Each number is 128 + 24 x the weight over the matrix's rms, rounded and kept within 0 to 255. Layers, rows and columns count from 0. Numbers have three digits each.

# layer 2 attention output (transposed), 96x96, rms 0.307, rows 68-95, columns 0-95
136129107076111099081148146132176113155148127166099161137175103146031163093128145142140136136138130094138123153133096139160157150147136125175122112138119126128136094123175087128158107162082147136132115123113139120091135139159085151150118139072085153137122128161138192143109094131122140132
148157128126117081097107099140135125086116116150123149125109131154125159124137061158119132109115113116141169107081096109121145174141166113135127139128094104122079140112113136105132122119134088172140187136117157071063098224161112120161099112122108148113115148071156161156172084027106136147
100134147131137142095130127173129114090157122155141165180128157074109174114125133136129130121165110148170147138165105129150147157071130120103138108089090157129107160081117148102138076140140134171151157089118168176098161131155089111131097146165166090160119136109143151169169112125165177136
092106106115143144086122169116129079130125097118111172119138119143123094062097136129140141099152140125122107144136153167130126122151086120155165137126139130107140121134093097120112110106148127134116106091098137135158152124150125138101109120163108096099150129158110113112100100127117148122
097136100098115135131101149101110120131101145183137148151141126131121118121109105145113141121171169131125025160138113174205035104196139091098148084161134137131115118070100152118136087155103164111082144199099126134129150143162103162083128125152126089155114164153151138076123144128159155131
145135138137152162165138105149125124107144121143142140163135143088129131110131086138131140123140139146152169139150076109141106142115117108111157145102112178099126116143099176113129088146144116179142135093123120144074147138148075126144103171139163143137132102125132126142180143149121107112
091136146104151111142110154147086075162113105132086135117089113147109092111101144116157123139090169099116107129110157187121118109131143121154155143139111146167147130151140143135130138104139119116112096091138132185124120097138151172128117146166144086120116097173116149096145103165103087101
113147122136139139149132138196171135103150101183120099166108151093116130153151140125122154155124142106161105099122139146102101097145138126123126138152109126122184100089189164133088138156100130143111118116159117111126107085143128151134122124133119133086112120137120135151116126135110097171
132151115094143186132142181109096114139126162146094182111153141130105139111088143117143147132166171118144124154103139140173121187162110149118168106137131165123133168115117103096136116125139154155132141146110148137187162143146092126095116083144104151115153140147087107122152152177115129100
114120149115131097126192114145170093065140128112150080141098200139183131143128153187140116097154074122092135091124099091141146119096103133182084107072147128164151133106126103200135125104137085130099136130099169200152127120124157155144129113110113101103137099110113129116111131096153098122
154117133073153132121136173106115143131138111124094127096153131089057160101140126120154129154076090121135154171169114125120165110075145114122110160120023171142109131124181145126092077146117101144172089098101123095096128124110098125174136148125132108131089114097122134148154119145115127149
112109107186119101099099119162109134111134123134156161167145121094106133139156137113123080129153118106163127122145069110165132146131147138112144102121176122106086143125098139126135092152140159101102151118103133117119139124096120119103105169128177104166101118140154136170151130124119133118
119128160113142109158123140162115163159127145135112096106129117149109131147172109082096101145052071143145134131131118177151153097157171114113110133168115131157136100096142164137099119182113148116125103151125101075101127121118140113139125138076131114147103133136147171168129132141110097127
128096136126143138144099127106183140088115102120150104143068088146165120150149169147091079122138148151097116111135114071072092119107132114096109148150153110127100064121153188107047114110139126080134121154091081183161157151133100122072141181156125180193154122095162105078149152119093106124
111102101111136139155129180143120110108134115108122150127152108133097126098120144135094107121181145130160113149144075135147139116145095118147153103104177170141111113140120149106101077155145146119095106150068083134143150118105148141092107133116152122116089110168119137110177143157116120096
110124164123154134165110142123124144176118123097128111106170078142114111141139106135098126158096120133117154142119121153103135104128130126132140134156096132140102112113150118132123141124128123143144110153125084101124106157127154155123149141125099138129107122093150144125140129098095115147
083132153111128152150174150172194139086148118175149119156101128079128137138173179134114132147127120180137167104173135115103104088110132135134138109113120128127192119060139141096150152155092150150146067087151187172121175068127153136108102085134085159118124083140115137136085121156168084114
104188121163134106151105116140136132102112112151132100132113115121133103151119127128133099162099164134145151122101107159086110106127178152118159143109085109132158139093155138099105152128126140165157150128160131101123081095141140143155141145157104152119106117095116177109128124127132090138
184084163173118106151110120148072124172108117149092156137132119119149102135157112108099102157080204147142179102069128105093098152131164149094158098153122169090124121142101138133101151097134136117130154162140106091126087119097131119155142148088108132173151091134130141133161112105107108127
073152136130140074132142138125131134115116103164139098125185092122176147125145146101093110130101162136142122154158127168157128087136105129134103090105142134163133116105107130125127084092139149121109145158107092161084151154158117185137158169184180088125102163143106109111153122111173170144
150146118184102156160128123087119168092111149126128107108173128093181129134134101121107152110149142152091127127112140108108144131127111104112125118139146127141107147159098147139123125096124124118110103119145106118141158130130126114135150115153156146151174134117138049098113140137125155109
092129145110165093154155176066135118165132115192157097100164131122096137098153127114158118099108111133099085151187111156124124099096125138148104147130119156135170118095149141144116103148119114167152057118101131190142219107122108168134129145132126113084158131126091149124111137179151112115
146117147134158122146121146100104152151126166121135098111127119181169144144151122182110131097136111158083122168164140124129098104104138100110061125130153141175113097157116163155113171130119133088103121153157126168110143170113171123119151139120152139133173140153166108101143120126144133103
132122124127097127127139079147130151101127182141148152138103180077132127136127115140124125160143074179168117126103100139118070096100130132084143082117125105133115182092099111108174141166111148147125172121129154085139119092073163105139096065087108118148139095104131141131118154151180138107
155166141141110133149155126137147105154119132087104162111131093146133125112159126129076093156146121149185135092128122142084152114136160152156136139163173158147097129174115154126156155152166147111126116173100112087153145149085167165126127139150133152125139160214176186128145112142121123104
153140114156094139123104093113107155122160113127132107116148104103077139149104095149175124131119154073108147106133086122145133122100162104121096155093108123107107152127161160170144146125121135142131131059152159114103125097128092111162115098074122176145100086134123141141111091144114086133
133117140128156145172095157147096136156109090098092108126149116111128115145100111099110126147072175086149166107118125125139164121159117103112150137118114139122134096149141113143122117143155106138124129142138069071085088160140142133161117152129161124109045123139100120134141141131079111150
126134124127134107143088125092150100129071119149126109132116101145146087160126112133120112126111097143097149159176129125088130122112144131090109145130130098140154107154167121102080164138130104132165111118147134136103135123122102090132147132109099205148141129100108148142106159132141122139
# layer 2 attention value, 96x96, rms 0.165, rows 69-95, columns 0-95
090133102150167171169156115075194114155131094152126113149072113113122134107105124141112105131183174134084100128143123149125096129100104158151089100116126077147157132152151144116142078116053183144093128131143100138161123084138160099083094123158104158130171111162086102138124130186159148124
109104151126098171120146119124163116123100127128189151140074135198124159115181139137126136179146102181132115092122125059142099120096100136143134123127116084151156111079122142135130136114095113123102112122134125115142149166125113128092101152130117164109170133091201106133117101123138120135
127087121111108150131105094105115162098130127094117089115129125117132115140161149162167125126129133089118126091151141093081082138147105115129139119129108124107109102077118156133115163108163119135089097128128133143122151163119087119160150114142139166120096150094184126149130134106175154160
132123089144121141119045101124101148106096150147117113129094082113168161175176092135151120110092114146134138079172133093068142181095107170078100197121116104084151158119121204112143129073110048143163078104181176139115116114156096103131168167097113184143120184138119070149089108083151105154
121108157125114123133125126115107141118133106129133152133104111153137145103126118134114130175119134132127094083103151113157151100104132161165157133089140088168145144114131131166151157131115188112094163134134131129189131122175150144100132112162135110143149146097135129123126109083135151136
110143123139121147139122102127090147130098142119111112125198100118132088202111111153131145179139149134147123118150126140136149124127098144131138131119148100098143095178128165150102172133124092122136129122077134123146155175096112168191177100099123125096122161120178145128104170111120107153
112108132138103077130121125105087142105113139127127136141170122144160088118123153133114134115124108147108089121134145166134116182094118107136132131144134136176082110146104136103130088112135112078122148136194128124122146163118095150149131119111124118121144078110135145083098123101154132104
107140118093118147129120092134149135098104162106114067142133127123137121177174151159081131138082082095144128116097152098026116134139088129126067147095122091138147131111098165102155196126169099083110141137167129109127113138097126114208164162120130119154114113155183087145111138087135130139
162089110124090175091120147218102153088194171072097214095140124097060141138127175077139132133163060115179114136094136129135134160144125163122125145167148147134054103170101129109153121114126114135135147105076137056166136103104122095144084124106140139158093105129128136153128137122120111138
133126137106095137125122081134115155155140158149213152111160086165084072108151140112111111104123136126129110157114159097112037118119114128147133040131125080130128156102084125152110134136099127117152163110143127149106095120116128105160120084108158160103145149096154094080127156106126096142
123139126134145083157167099112170151175122129169134151135085136172148172132146101096148122152137124151127129077164138112117170132096119155141133121101169142118104102137148121180163117138090116155105097144152154116131121140145169165094129119095122158138145155096120159152152090124139096135
149121107148141100117081132105107140159143134203149106144148067100110107124104104103155127123194142125150120143115131139142169142107091136187129139141125102105151163142131101161125104126118093140176126124135120123101105162141128159136156149144121167118179093094081148115107089136144148167
146161126158122084068132109151126121099115107131196172133126126122134157152127118170177079163095170143180159128179088128075134105117129162151150125056150210139093181165108095095136129151114185140138156142133172176100080138147128141056099122142133081139070109146103132112137104094147137125
140137139144112096116081087116136167140140137127149123112125102153104162165149094123154076162096078100137124100126142083136179133158127129142116156115144127146116121128147099161160119129096079131084124121114161094099073111138109142157160089095118156143093112087141147137107089102126109114
108119114136147104121132161130142105141133117178143112117121116090163138091093122108135132090154144082143116117112104086179150113140154126153107104097149118112159144126131103146107106154089138113133123144092164129097108070138103143142154093149147148102118136102106117097122144165121139121
149080145150072135081130103174036098088142148122142188143104140164129124109128166154081168100123079145184150105078194157141125150121116143167201115122064129093095129147063170100165120109201119083138147125104133127108105181102065139139155197089182118149148086120155092100095113099124158144
105137157146171116135142146095137086162092106139162158144135149112171135126099109132113124144158151137109110123139167142154161100126112080128112122113135106150126126215149111119112079104137096089149135124085093152151154108136121133090145129168123114112111149160108145101127159153127156119
054200122108197032108148154083166156170080089146148108161108135121139076109087040133117082137170130094111102144156117126154178093114126077138120166121146094148145124150163097164114072160138173171120132126117101158158140155166167129093119129146129108123119185091083165172124128143132119081
154138094155166118068073122119175112126115123114127148105056140112132128109192083108166093131124093184104141076146147100128155120116138142094147122139107093100111107105139134102105050089039046136147112126088138098093099130130146085131147122115045138140113131063143128125092129051125118129
114171108115170090101117138085136141105133100105115141131124145124093129121122112147128140128117112177104113123185133126155126126161137103107143122096109145102130142053141121107155131184150169125112145138147140099139154129134169131077120131161106091125108143152106178178129109131175143148
197093123137132147033062104143083175097119152126107153133157088126139098120164145086143134135090095114182127135086163144123098170110088150085130089132086153106105127117079147167162150103115063091123165129143173114080170147108155102179165140118164156195109158072154081095106100051111090148
127140135126135089108094145121122143162105146148125092137158142113097133090139127092132136157103122101159138141125100121149150150135137176106163131129120151104174161113104094127106082129115142133152114163114127114110144169126152118096105141117123095134116139090103116123124079148138131153
167116157153104146142181158138114098171162135135099145115108110141115167089128108133080123087134093111079115147111133149140119188100124078125099134158095097147147131152112109153146121109226092110166150107102098135153156148154077142098090173132175140092137172150116125107174085110078111109
136145133151138167137138129127156108090147138085129135143118140146085152123111120137185131161211119115097128122141112100154154143172143136178116141057162121117146172129146125206165124141139126119138123097101123161111127105145141149116146141159107162112111100141102130134128127149089065103
078170127075145163142109152112118155176054128109159158106167124145140119143094105108077154166137122113117110097067163192150139112141154109119133108152135141143130128169137126127161128146126137127093107133124107103199128110095140168117132162080177096139145117164115181087111109147136170166
089179123126179081149149185092149135152087145180102123110102121103119116164100101117132093124150127156098104122140132124187155089172153147182162110157165101154132127115143094146082112146066140142134129122142129089137085085137141155130163095112083109112118147096148159125128146163148153130
122124126125155103092135093108104121131139124153167123120129128136142170105075135144144117155101152098173135166116143156127102088128088117117108103096130148115105118130084103123112118118146131139150151131109098123147126121100162127081111149163139092114096149111109093123118125150128144121
# layer 2 MLP up, 768x96, rms 0.333, rows 0-44, columns 0-95
134115112124098142138154135141130117107133144103150140135140123123117152159146129117145162124143127136148127158136092127084101115086150120132095118117146114132138110096148154111123146126108132151111085125122126145149145087121130145118162137118140144117144109132130088135143112136137120122
147143100121100097121124111108118150115135144127153120154121142120129114143130134147125133127130139147123117108064116153103118115126150115130131115138105120123128138123138153114131159128098125141122135117141144129127102132146138122121149124151116120142120108120127122141121118126132135128
117138106186154124136103084144101054095125128189119112133111094125154094094107085126115151144134109099152128122119166131178146121143138139125123103125157127107108180112075161128168147090072138165078184143131143091114106170118163126125123100142116122142130139135152143181149114123096158127
079098120144111147140103123111136101062153146169180093153136163118109128143107093137127139132152143135162133105158119120166103094128129131090145121144164144117109123109117163130155133155075157122099129151143188146156136120139157145135122131113158140107130147155106139148150134159136093157
144127138124118136116163106140168118113107109124146104116123110106126128119138149143121136128133139138119141119119111098162094134110095148143130136152121109109165128117135173132122151117102124153153130132145130132099119106160150151150124121125140145128101109139119112147140146138125148141
135110111158113113137101140129101149136135168157137121127110160154106145097125109091148175135159157151139077115136158103164137136133137140119138110142164135108107165105111124130140136130125167108073135124145132138156133151164122118082119112121150115138147147119132101126154136163132106097
153118146165121081120141121152082168101144130144139152162158126136147148121111154158126114137157172091132138133143094122111172151121128104094112127147149086115125148112145134098110111141153146095102193164143088117125115093122120132147092169142139145107103160166133108089139120135121180151
136112140117136106122133102115096120066114121132153110123134130127136133118129137109137155133121107059129120106114133131104095134122137120127096083115135098163113145146109102138131145102109176099142113122163132157109142163140137157109115111127139110119094143153116128125132114106139159106
139127116137114106101124121152122088098142097128107090178123138168127121112109130138108124134112148145132096126149084156122092167157124152109115112084115125154102087148149178103139155161098129123124129176163118152111142115144111132162099157116170128139140151146131128126147112184113145135
109120180104154134131165157155125115122155131160060154140112133132120127092149111107170144156090118121164129101100127137132104149156124137144180159155113124131163123123140142123115112156139109143130125126078114104103121162149119142087115121152114125094119143152109130162122112101103130121
156135123141094094103145127109154137120089104120169088098122110138130151142189111115170121100123146121130118114112153117053118154072143143130096132138154097151131133130150182143117145110108109112157159100114119145107162138146147146123145137124123151137120144135141122141127121125085184136
145128149147112144114134088124175127124128151145136112125127146138105133157129125121186139115142103114125159126116149113143138160107143125068091121118142110091140130140160127151140154116119155121116103103133163126140124107141137089122128154099138116145141082097123107160128140128136134121
175109110098147145108117130128120130111140105175110120159167156093123118105154122122081119109141131094142115143126074105159140138161109101152146116100136122111068121153104097148122142145129144125136084140100119174093152170128100143144120177161152175110126119114095141140146125137117153128
165159096129137114165141194151097107066098158093113162105116089163118203132163110133092144149124141175145118162138073114087114166117147128162098135103152124198098145130162194079075160130087106126130105172168120148071117141134181118085120137132153107085147108127185096139142136131120149118
154128120161145145144142171131121079090130176107139123144170113129099102115152134120130143079140175171152150120136122099078172167108127100137107181200127109083071124154137130120095103151139115126122137132099099090129144117128114127114139084140148174101131118106103074138189114106123118127
088126131162116088133163093081096149170102143150121144135111069119149134163107078137099119124113144122089153115133121118114132091163093139166158150156158132131117107115111110111141136124177150125122114156164103133137105165105120149116174097126072133142105117129142139138102155086123123126
150149151118131123109135110112127106118124115140154103111121132146105134122146148091166116131128111119135111134147127135147157128127102175118117132156105128096082108137168171116095099139084123127130090086123133180139165062155123121127072178126134178130152152125146122168144151152117111150
120097128099157070083156140130131128102085126140131175200151140141129111122149134114119157125087183091165132117119113105132118139099065154115135117126170155152151132130131165083145131147145109086097133168123128113086103134114143166139105134090133098135095165162151125138095127115142165128
149108100145127130165136153126123105121108135138118137124128139114149134140121142097121175119158165154148115120157091132112148144159128102144139137125145177132126132092147135093125104168157116117090136146123081105143101104149101143149152147156117125179092122134133121120140159130107132129
116153086149163081086109167146148155107127086112115141137122141144099129134160139128132135137106130111164176128123144149147162175140119133123092136134108136126138167142159137100111097165123151124146123116071087101094133143122099145113114130161161097108121183131146158153155086101144138123
098178093178130129112116142153117143137143145131155153150118125093154154165098123124137144093131155121171115159119148149139114139176097115128128114096117158138148151108113126160157109100130177098160127098098077082115120135099133159123084159115155133189116130155114108113141126117137172128
138106126126140121142130113108107148190094112138120111141106108117127152113151132120091112146155135124140133139160111130135154144161132092142127089105119144133127085152129122114123086122148156137106148164128147125100131128114129134119107137139101114140139131088097130133150131114104115100
136114153148116115088125143127135129137126126143126124164084137108170110129156122143128135098141128151135131133100140140100137142142143137126133104162123117132154103109141097130135144076099143130156112136149140126119144136120165132123113166112144132156147129125129122160123152139153130168
100101109143111127144117113119142133150095111128150123120164124157089160084174168133127142148170131136093108118166057146153097080138111113136144124134171128108112104112148127133133123150121144139109107166135172147141193115125101174138130108140124123143150142150072096113147189128127102127
120124134120145144155118152114168125107102120137127148121153098158110119131139141122129129148174119106134157142140168140104143158155132142146115107160131116121108149144161115119129102132140149139136129130090159122127133123139119118104126109122079190088147159092109121158132131116129114142
132174141110151105140134155158094160150102062102117149119093133143114167125140132145100139105114080093194158121134096124093142121132174122148132125136071143159063156126155167092129132184142141170119122125104126120128176148176100113145091159129128094137125154121157147192138110153107177139
128117084101150158149091136076176090090114108128154107160147167150090080134138133133176136141151104128082141120135139085119171133140145103156112140151177099120127120101138100095125090160129134104102152133107135126159176156105092055113152133125118148080137114056104132166132135123146127134
121120135145132118125084131141137069132111116136102127139170138139144126138133127161105144154124113133126145134126079095113128131148148107127108137133172086120097161099096130088135137145104105154131171134112131124117130167142117106134106164100120145122109131093106106156135143108116127119
165144090132124146133134095144125098128136148172091118129123149105099131163126159121123112120145117199152115122086062119154138154121160113138132103108156142120151107159107192154124088133099125133123111107199142131119153087097151086149099166194154127130127143143123080168146146176147114156
128138080124150132134148136131133088092120136121126147142120118127175135110150122149096100123161153117115140154107118130149130169153093117113109091150142136144115179102100143088145140123107096157104128143108130099078171158122107138135110139128114141099126117153141102130119134117116176143
135129067184113134121136134111131160118156119116175110113112153104137133117120115157158136167136138103092150132136151115106150176117159148114127149101083172113145144122147124105175147127106176143103155123173142133163126125156165129121105123120117154131146136098132143132143132137129130139
112090106080166124102118140113151098107125141126142125152105179121142124128155112117083122141115129138144135121085115133114136178104137188129137117118181096152131131171087159116103064130089114134098124184142154092132112143114135131128132142095194074102172168143102128132168133108092150166
110105153140166137095161121132126128138131113150158097119128123121116179142118125161125110106128140091143171116102134095144179086131110123169147149145135154094136124119144140139112096123118181164113111148111122118120144131132136111120130139158106151122146135141112151155093125099126122119
156111145128134149122137139134125137100108110131134157098123134158114134114147109151149148127135154143132129116147113143141123139122145115137101165135139128142115091093133157114119132110102136135144099177123112136114116131146137122111106120080128125143137121141150097136127136121128112135
214107147086101226072076204172103125185097108100045255069176099236134161091208148046156159152201081181132157182097134092173114126109234130088135202095214088211133129218162101146062109040122071137161018103086153127054121128177063098099144095052200057145189101057173082133143121066146139132
099131115100176176101116107141177092176138088173137113139118093164120098110135168145156139200145155126114101120125107143129144148114063142124089086128135127078131135110103159183132129129104166133117098084126149127137145064140081156128146117115118175109167139172109058155143144151127135099
128123127089109159106123131104179121142145092140125122147140142135123180113143135102146142122167156135149105130145101139132126156116127098114135145133146131120129130138162177154106094150138106130150098099103114131141189109150084139141115163138168147135165145159104137132146134181120151132
114075163179118109064193118169122159105111133135140070103099158169123144120144140157114075091090122095182169131104179127107133070151077151145136153125102120094099142092167201176129094138142136130164048093130135114112120101150155093140093128160157190045131171132170109152113094085072089125
141134100142148071075134180131144126124134171145108154092077157135153096114134124139139103139147107111124126105075151161115157146130145151145130116134140123145170164069099067120143106108124163123124137149115141101127140170120125091110132143118124138135132147086151126149108114097139147125
141134099100151148147133118154123138129114119151108147144138151154150122122096147140115153127133133133147070131118103146119084115169111139089161105149158117115140143114129156142124130126127119123120118143116104119128151116130108156108106116120123166155129137156106106138109110168149113149
139120100126161091116173142116136120128173156169122150143082138144131128115138154132170126096148163116090138102140161136131135145106123121115107127141123118116143122107177156120157133127121148133106092125104137163126135113149102125129132122092098156123171110155135094112130123144125135125
125145172181117102072120105097142111144112114173154184142113131164132137118131119104129081166090164124150109088128142108140152147130163142145182168125132092152137140122127184129129086124091143125105155134125103155119071131160162097149173133119121144136153137134125139162148098148182148135
125115171096119142103116098108157167148106108117126130114137148139137119128173134119148151126118119139135137096116128153100089137113142128150099122161148083159143154145152148133107149120140127140147103125152137166100160131145112107107146132127161114137146140101144122147123119120161136132
151057136140186109121082137134163120124051144110156112163153171148151155137096147087199173134157108142124116120091151111133114213115123103131129131113118061118070173084131101111091070134129170123102132109123147120122121157125135161129153102122168050100144101145157164161154106132087164127
091140132078156128147151108145135052142141122143147132159085071099126103150123145181123156099188119124148143126146112085163098125112132102200077144172123108142111082112205154130092141149069110156167059143107161147120135079103121110095119070116098143056161100129115133210150110117155139120
# layer 2 MLP down (transposed), 768x96, rms 0.24, rows 0-44, columns 0-95
126159175122107123150136140131136098124128185104115136128146164128147140154171140129130150138107143151132134121142109123117125149105121106126112145111138139146105137163155173128114155113151103136144128123145152124148167093132112106131100127131135162151134094110160109114121135164157133133
121146105101137145136106121135136138128128130128119139118160117135135155119105127154114145135132156153129157144133140116097132135127138139129126136118133157126137131089124125150127140092138126126137120118111131160108140135102121122124120117117155108153141134154146109114124134131160114125
122128129121149177144148109104100084103165132145161132114109106106114120138132084149135161147102145128114145090124095148115130069113150085093120149130127079142111159166111153124145132134094147112144243169140173129167085166076133154137157075095145100158154140083150154126146120138032143126
117175165137136146124124117099123096092176133169131117126143120148128135164135113174140131115106146136135163086142119111178095128112146118155112086104161144087073158078105125150164161123121171102119136158115206119139128135175172105076167126119155107057100131133116166162111137152147109109
152127114127125131157145092134105148153160092130132168129142100164150140129140070143140143127085136157145176134155104129113139124114119104171125117084149133134132125125102150128135073125146112106150105144103198155105112134102120153111142136137130120139124100058127142114138120082153130115
133102114172107127147123097147088156125118164160129141130128143150124162106117078086149166138187118131097101091148146130100086173146166109087136087140148118130079122108106094111144141156133207072069131142140127086163080155170142122063116117099149109128148146132138098138124131161138140119
137107118128123157124152176134168110159107155120145150106106144150115155078121101138130121161086129123124138141141136132116170119087117096134130128126106088178129098112105085088100100147144153152100145121102175118142140108115161116123137130124112114119127162145104149112139130129132160138
163111110095103113138120116118124119105143138125122141124154108115127159131146148105130149115113121100142117121133140154108097137105107130123094088133121109180128135133104103137147139108128158104126148102131143152100125136155170142115143128140136140122115154141136143144120132114141169133
157157111105109137139088126146121074080141104154137125151173146155113130156119128156101123150136124125089077155133116164125111153150162134099144165084133077137081124170157155112138131141141133115100101147167167139130142128175145129149123169112151124119109174123159127091114103170130156119
145134155095148125104143135123140118161142155133087084124100153159144096130105071066144140130091099162100148116105148101147109100082149120155131129140098190154119133128150180129137111149137075107116086137135143138155094125134110171105121145176162156139129200152131177151170099136099106096
140119140155143153125133129107102111114091100147139110162104122153132091112085170094090136112132134102110145108101089107094115167107153093143138101135145122122134150090135114139148089131112161136150102106057091173072130147120139167113122132136125136102140105118095142105137090088166138121
136148115129135102145090154112132160133139134106097120118119127112116158134107112142108106136136134151150127120117111146118122139141163135100144128117119139128126133150114114121117132102136126114103142131139134147139125136132127122142143117135162129123144124146150126141118151141150174151
140129112101179132102169127113076168127149101129100103121121121101125136082147114129093130125131124098148121117126099096188108124126128091113146153111144129116103071169130102139127133147115128083114107130130137159114130137123092113135091141152123155121139130110130107101152105142138109131
159156094104104116225129180128077120037104154077117123087112083192149183150164122155090136155137134163117123167165095099113139196116170173152092110090134139186084130147158173069080170151094132110126075162171117143104142116157180110079112135130147130091143088147186073145120168142117166125
144152118182147131127139133074111089102142148136144133141142107107100090182173183141170103074117119139065128113112130130108142196118127090164107149174108108142112111152113142146116092139152105089135122097119130134158147140120104121133174124144133115115134135119117123169165073121168115158
119165136140093131149139160113078132140102154112095122123143101116128133109102128149110147157116087157120124109169082155144143103163126154134146133138183115131140109111127154095104128133158158162126130141138125088146107147151155160111125114187089155153067096117165137130065106103126139165
161134128129081118130100097125105120146116134117081116111120175154142139105100120132132112146104133132134120174125117105108157122162181146138098152107113083139141166149101144123113128121099129145166101103091113129093087108110100110138145178144145152113177093067125140164151106120150102140
110165121083099173105148143142136152135125122123158100130106145133171127113129145116144147124090133126117144121123149127154121119098074171122145143160146097181120132160173109139145140144140080119111115126114154169112133115119129145156127114130143086104085137110118111095084107117122152127
138180142154125145156119155174119134109117159146136151109137138109136128149123133081130129133149189134118124102121093139107123189160109099135170126136148139089131135122124103133150136133124108153106133125118128120109133094160104148112152158167133150108089113129158086135149146107099114167
130131095101103087131125110101079136129105101100100096126137080163131115167144168156107109105132145099112107116125139125127129143152137118154160151130117139142134126131139144125142126134145127124146159123171138109127117148137118161143163145140124113190117172165128094092154086117163139120
141189123147150153114140096098107120158087128132124117166088131124146128131121092093142165104154159095168113144120140130176082164142097165141096150088112134153107135090141132122139154092113161125113151114129098141130129113104144130146100147122135119192146127206154124113131109127118176129
152084134136136152093125111113101103151096122143099127202137124122134159140114089129132124142157107116132154129153151096112138159148170133144116145126135118152159100123148103114102150147150137131126103123095144128094129137102148105133125130135142115143132110119136134151171113103126142132
149106105156138156135123123140151123114111099126138133149160139128126139121099177146121104099126083120155185111110099118140161159114097136095141111148122165127119137108131109090106101135103124155097104131113094143124117127095117133123132114079173139091121130112145118107150160132113113139
123110112155115133139087162150106125157124168090087144144170157160125152109121131108147086148155116147175123102112065137144113138103117140118130113136133135109098152162128132188129102133084157160087132191153143113104157131170129135145176177163107109193139151132164114072131089113155158100
108135151114129122096151152109168095127090096136155159114131105141084082120124120163124126176137120102109145136134128129123124103138132140153129125115144106087129129093106126103130138129134166150119116126119142098126127156118125112147134097149123161076089090129082111153121108117118111099
118172132147115126149132147142131142129137096096109064124127131124111139127094158188103101067127143096098139080128144113149100137114141112115178112118101124115125103170115153164128140153124125135137128142188134163107121117151130132182145121125073097148164169124109101077108161159120105092
132137095096170182129094137065149085085136128144134114177149155157056115126155144122149154122139110184145145107141148122093179140143164095138116144129180113134146167119144106138119103174130141125131133121104132100161174139086098068117108149135125190107118146070102112185139145143143117095
123154114130155119150125174149127088160153155096111126099140096135136115132151179173151158155132098129095145137165119111124153111111131136149113118138133143106127115138150121106134129140150100137132099149132168179125132123157101132124130117116122106112115158122118112112100140124125127137
113127133160127121134113130127123128115144171165086121149069160117116121121128132102161171107174122111139129117110071116147097116101162147091135130131126115101111149112149128149125101145110099137134086149120146132174134121099144109145097145127155107164166100144123063142138154149116105126
146158148135120122088123134154147105119119092171101114117095130149090155107096118109161144154131149110111146132112131138114126111141155141124151176080115108087121145125114140104138147132119137123141135148116144104142089110141160148128092085157100124120128103119070143107105089116132135126
135117087199137112119120127101139185117139106127171102099129125144105139121121090142158106142160135110091149149129140106084192168137099139110107168129089174120094129090177095121142176126101166134099158122159171159126127144116128126116102122157130144135131130131123138121114139130105152135
110103110135104178159126107120100108114114145157133144093111120139101104125144110162108125099117137101106116119135139134099141147074158172146177111158107109108113119119112149126102096126089144097147164140160133118128132128124166125135146118092162096121128121128084143119117149108113108094
151105114120117109119152136109139115111108119160156118121121136145118166146120108138146095121106184055150126096133127122136168103154114137150121137130118134086149111136171126112112109107121151146145141135123088139124128109137127121135163136145076148127170132149097149139097097108113104104
150100133127120126124156142132114103101138137158121140109130132152105154107116078132159147134156138125134126104130100122142129163154166132119112176123096141148088099129142129096124158110121162112107102142122148112133146148122133103107108134113114100101174116124144101125122108077127111138
104142107153142108160141128103144126119138141124149080140104127097100120138088128142130132110079141101135112136142126136111142125134092145121124106139090112124133121098122134121148148169131164133127162124158106124150140139098157141155132141174128129123110149174112150124113130151131121146
133116175142089111115117090121147085108123182132131149128139133142121157128116065172076113097124110108086165090129158190126119150178170064121126138121093148148094101161122101115151148119159125138153145111148117114103158150156121124149105153144169123138098154149104141091113175132165125153
143120119111136147101135157122148117130118111157156158149181141096122128108126121102080108111145156146126129111116074092137081113096090122144148137108173144069133133135162160124130056098126066145122118122084139129123177130132095132132111130117123094170111102127109112145169109164123165104
079073098102115135175114103125101116124135190106144103124130128164146088119155117103085140147111086132098116114085186149165115111141108153101122143144126115133082118156119134115152142124109115086119099125089142118149120128165098130133145120105098147142125146100189147074151111118101136146
172130111112145101070129126116155142101111171152154148102096173149115096120149086138118076158130097120097146075056149150084153122105128114170129093092146126140152165084100080126121129143121138096111154150134148088144142140147123119105129120145105137161127128115166107144119117096159134132
137136114123108131155130123151155127137154079147092122112113162138100142131112128099120144160113101134149143143146134120128140100140102110119091133126122106106131109115151111134098134151116146141102114149112137139160132108153107142115116101126112145133158123096125105097142147143104129118
146103103160136103129117122120139110105105153142105144122132107149106099097179156110126135148142146162167107152168129161140086127156169153090155141121120097153161103194109098145156103174123148102122147083125108124181162161106133150167184120120098167124150147108097150111120140129131123151
115116145120131097115113091119139134129125155099118065136116105116131120154123149164120150040095140134091152143129102171152115096134123147129139112153186111091130116109198107149131102099169092116157132152181142072106137142125114144102103140144129130144059116122149112132113112124156076105
099147084117140107115109125115114131120134124114118100145104101131120123117089142114122096117113129129143143135122129102122126116095133132122133148129113140099136113112101120102136097099119068134148122125133121122120102148113164112131131117150131121092091115107127137087107136129112100093
141124123115224126106132125126067115188104166108136090167104119078095179169081163161155135166153103159117145135166112142140115197159105179132177154171099118142108170090189084129083157186151140149139108071075174159084121105140099145097129117124192136164132130136145188151109142154099128142
093058125159094168087085162138114159104097145128157151097120147137154141140153134117153133144090135106118138098092104155121168134107087101110187151122115159111124167147122115100119133102138090119125157129146075100158144202131139149183139187121150178164123115135106158079135129093093122142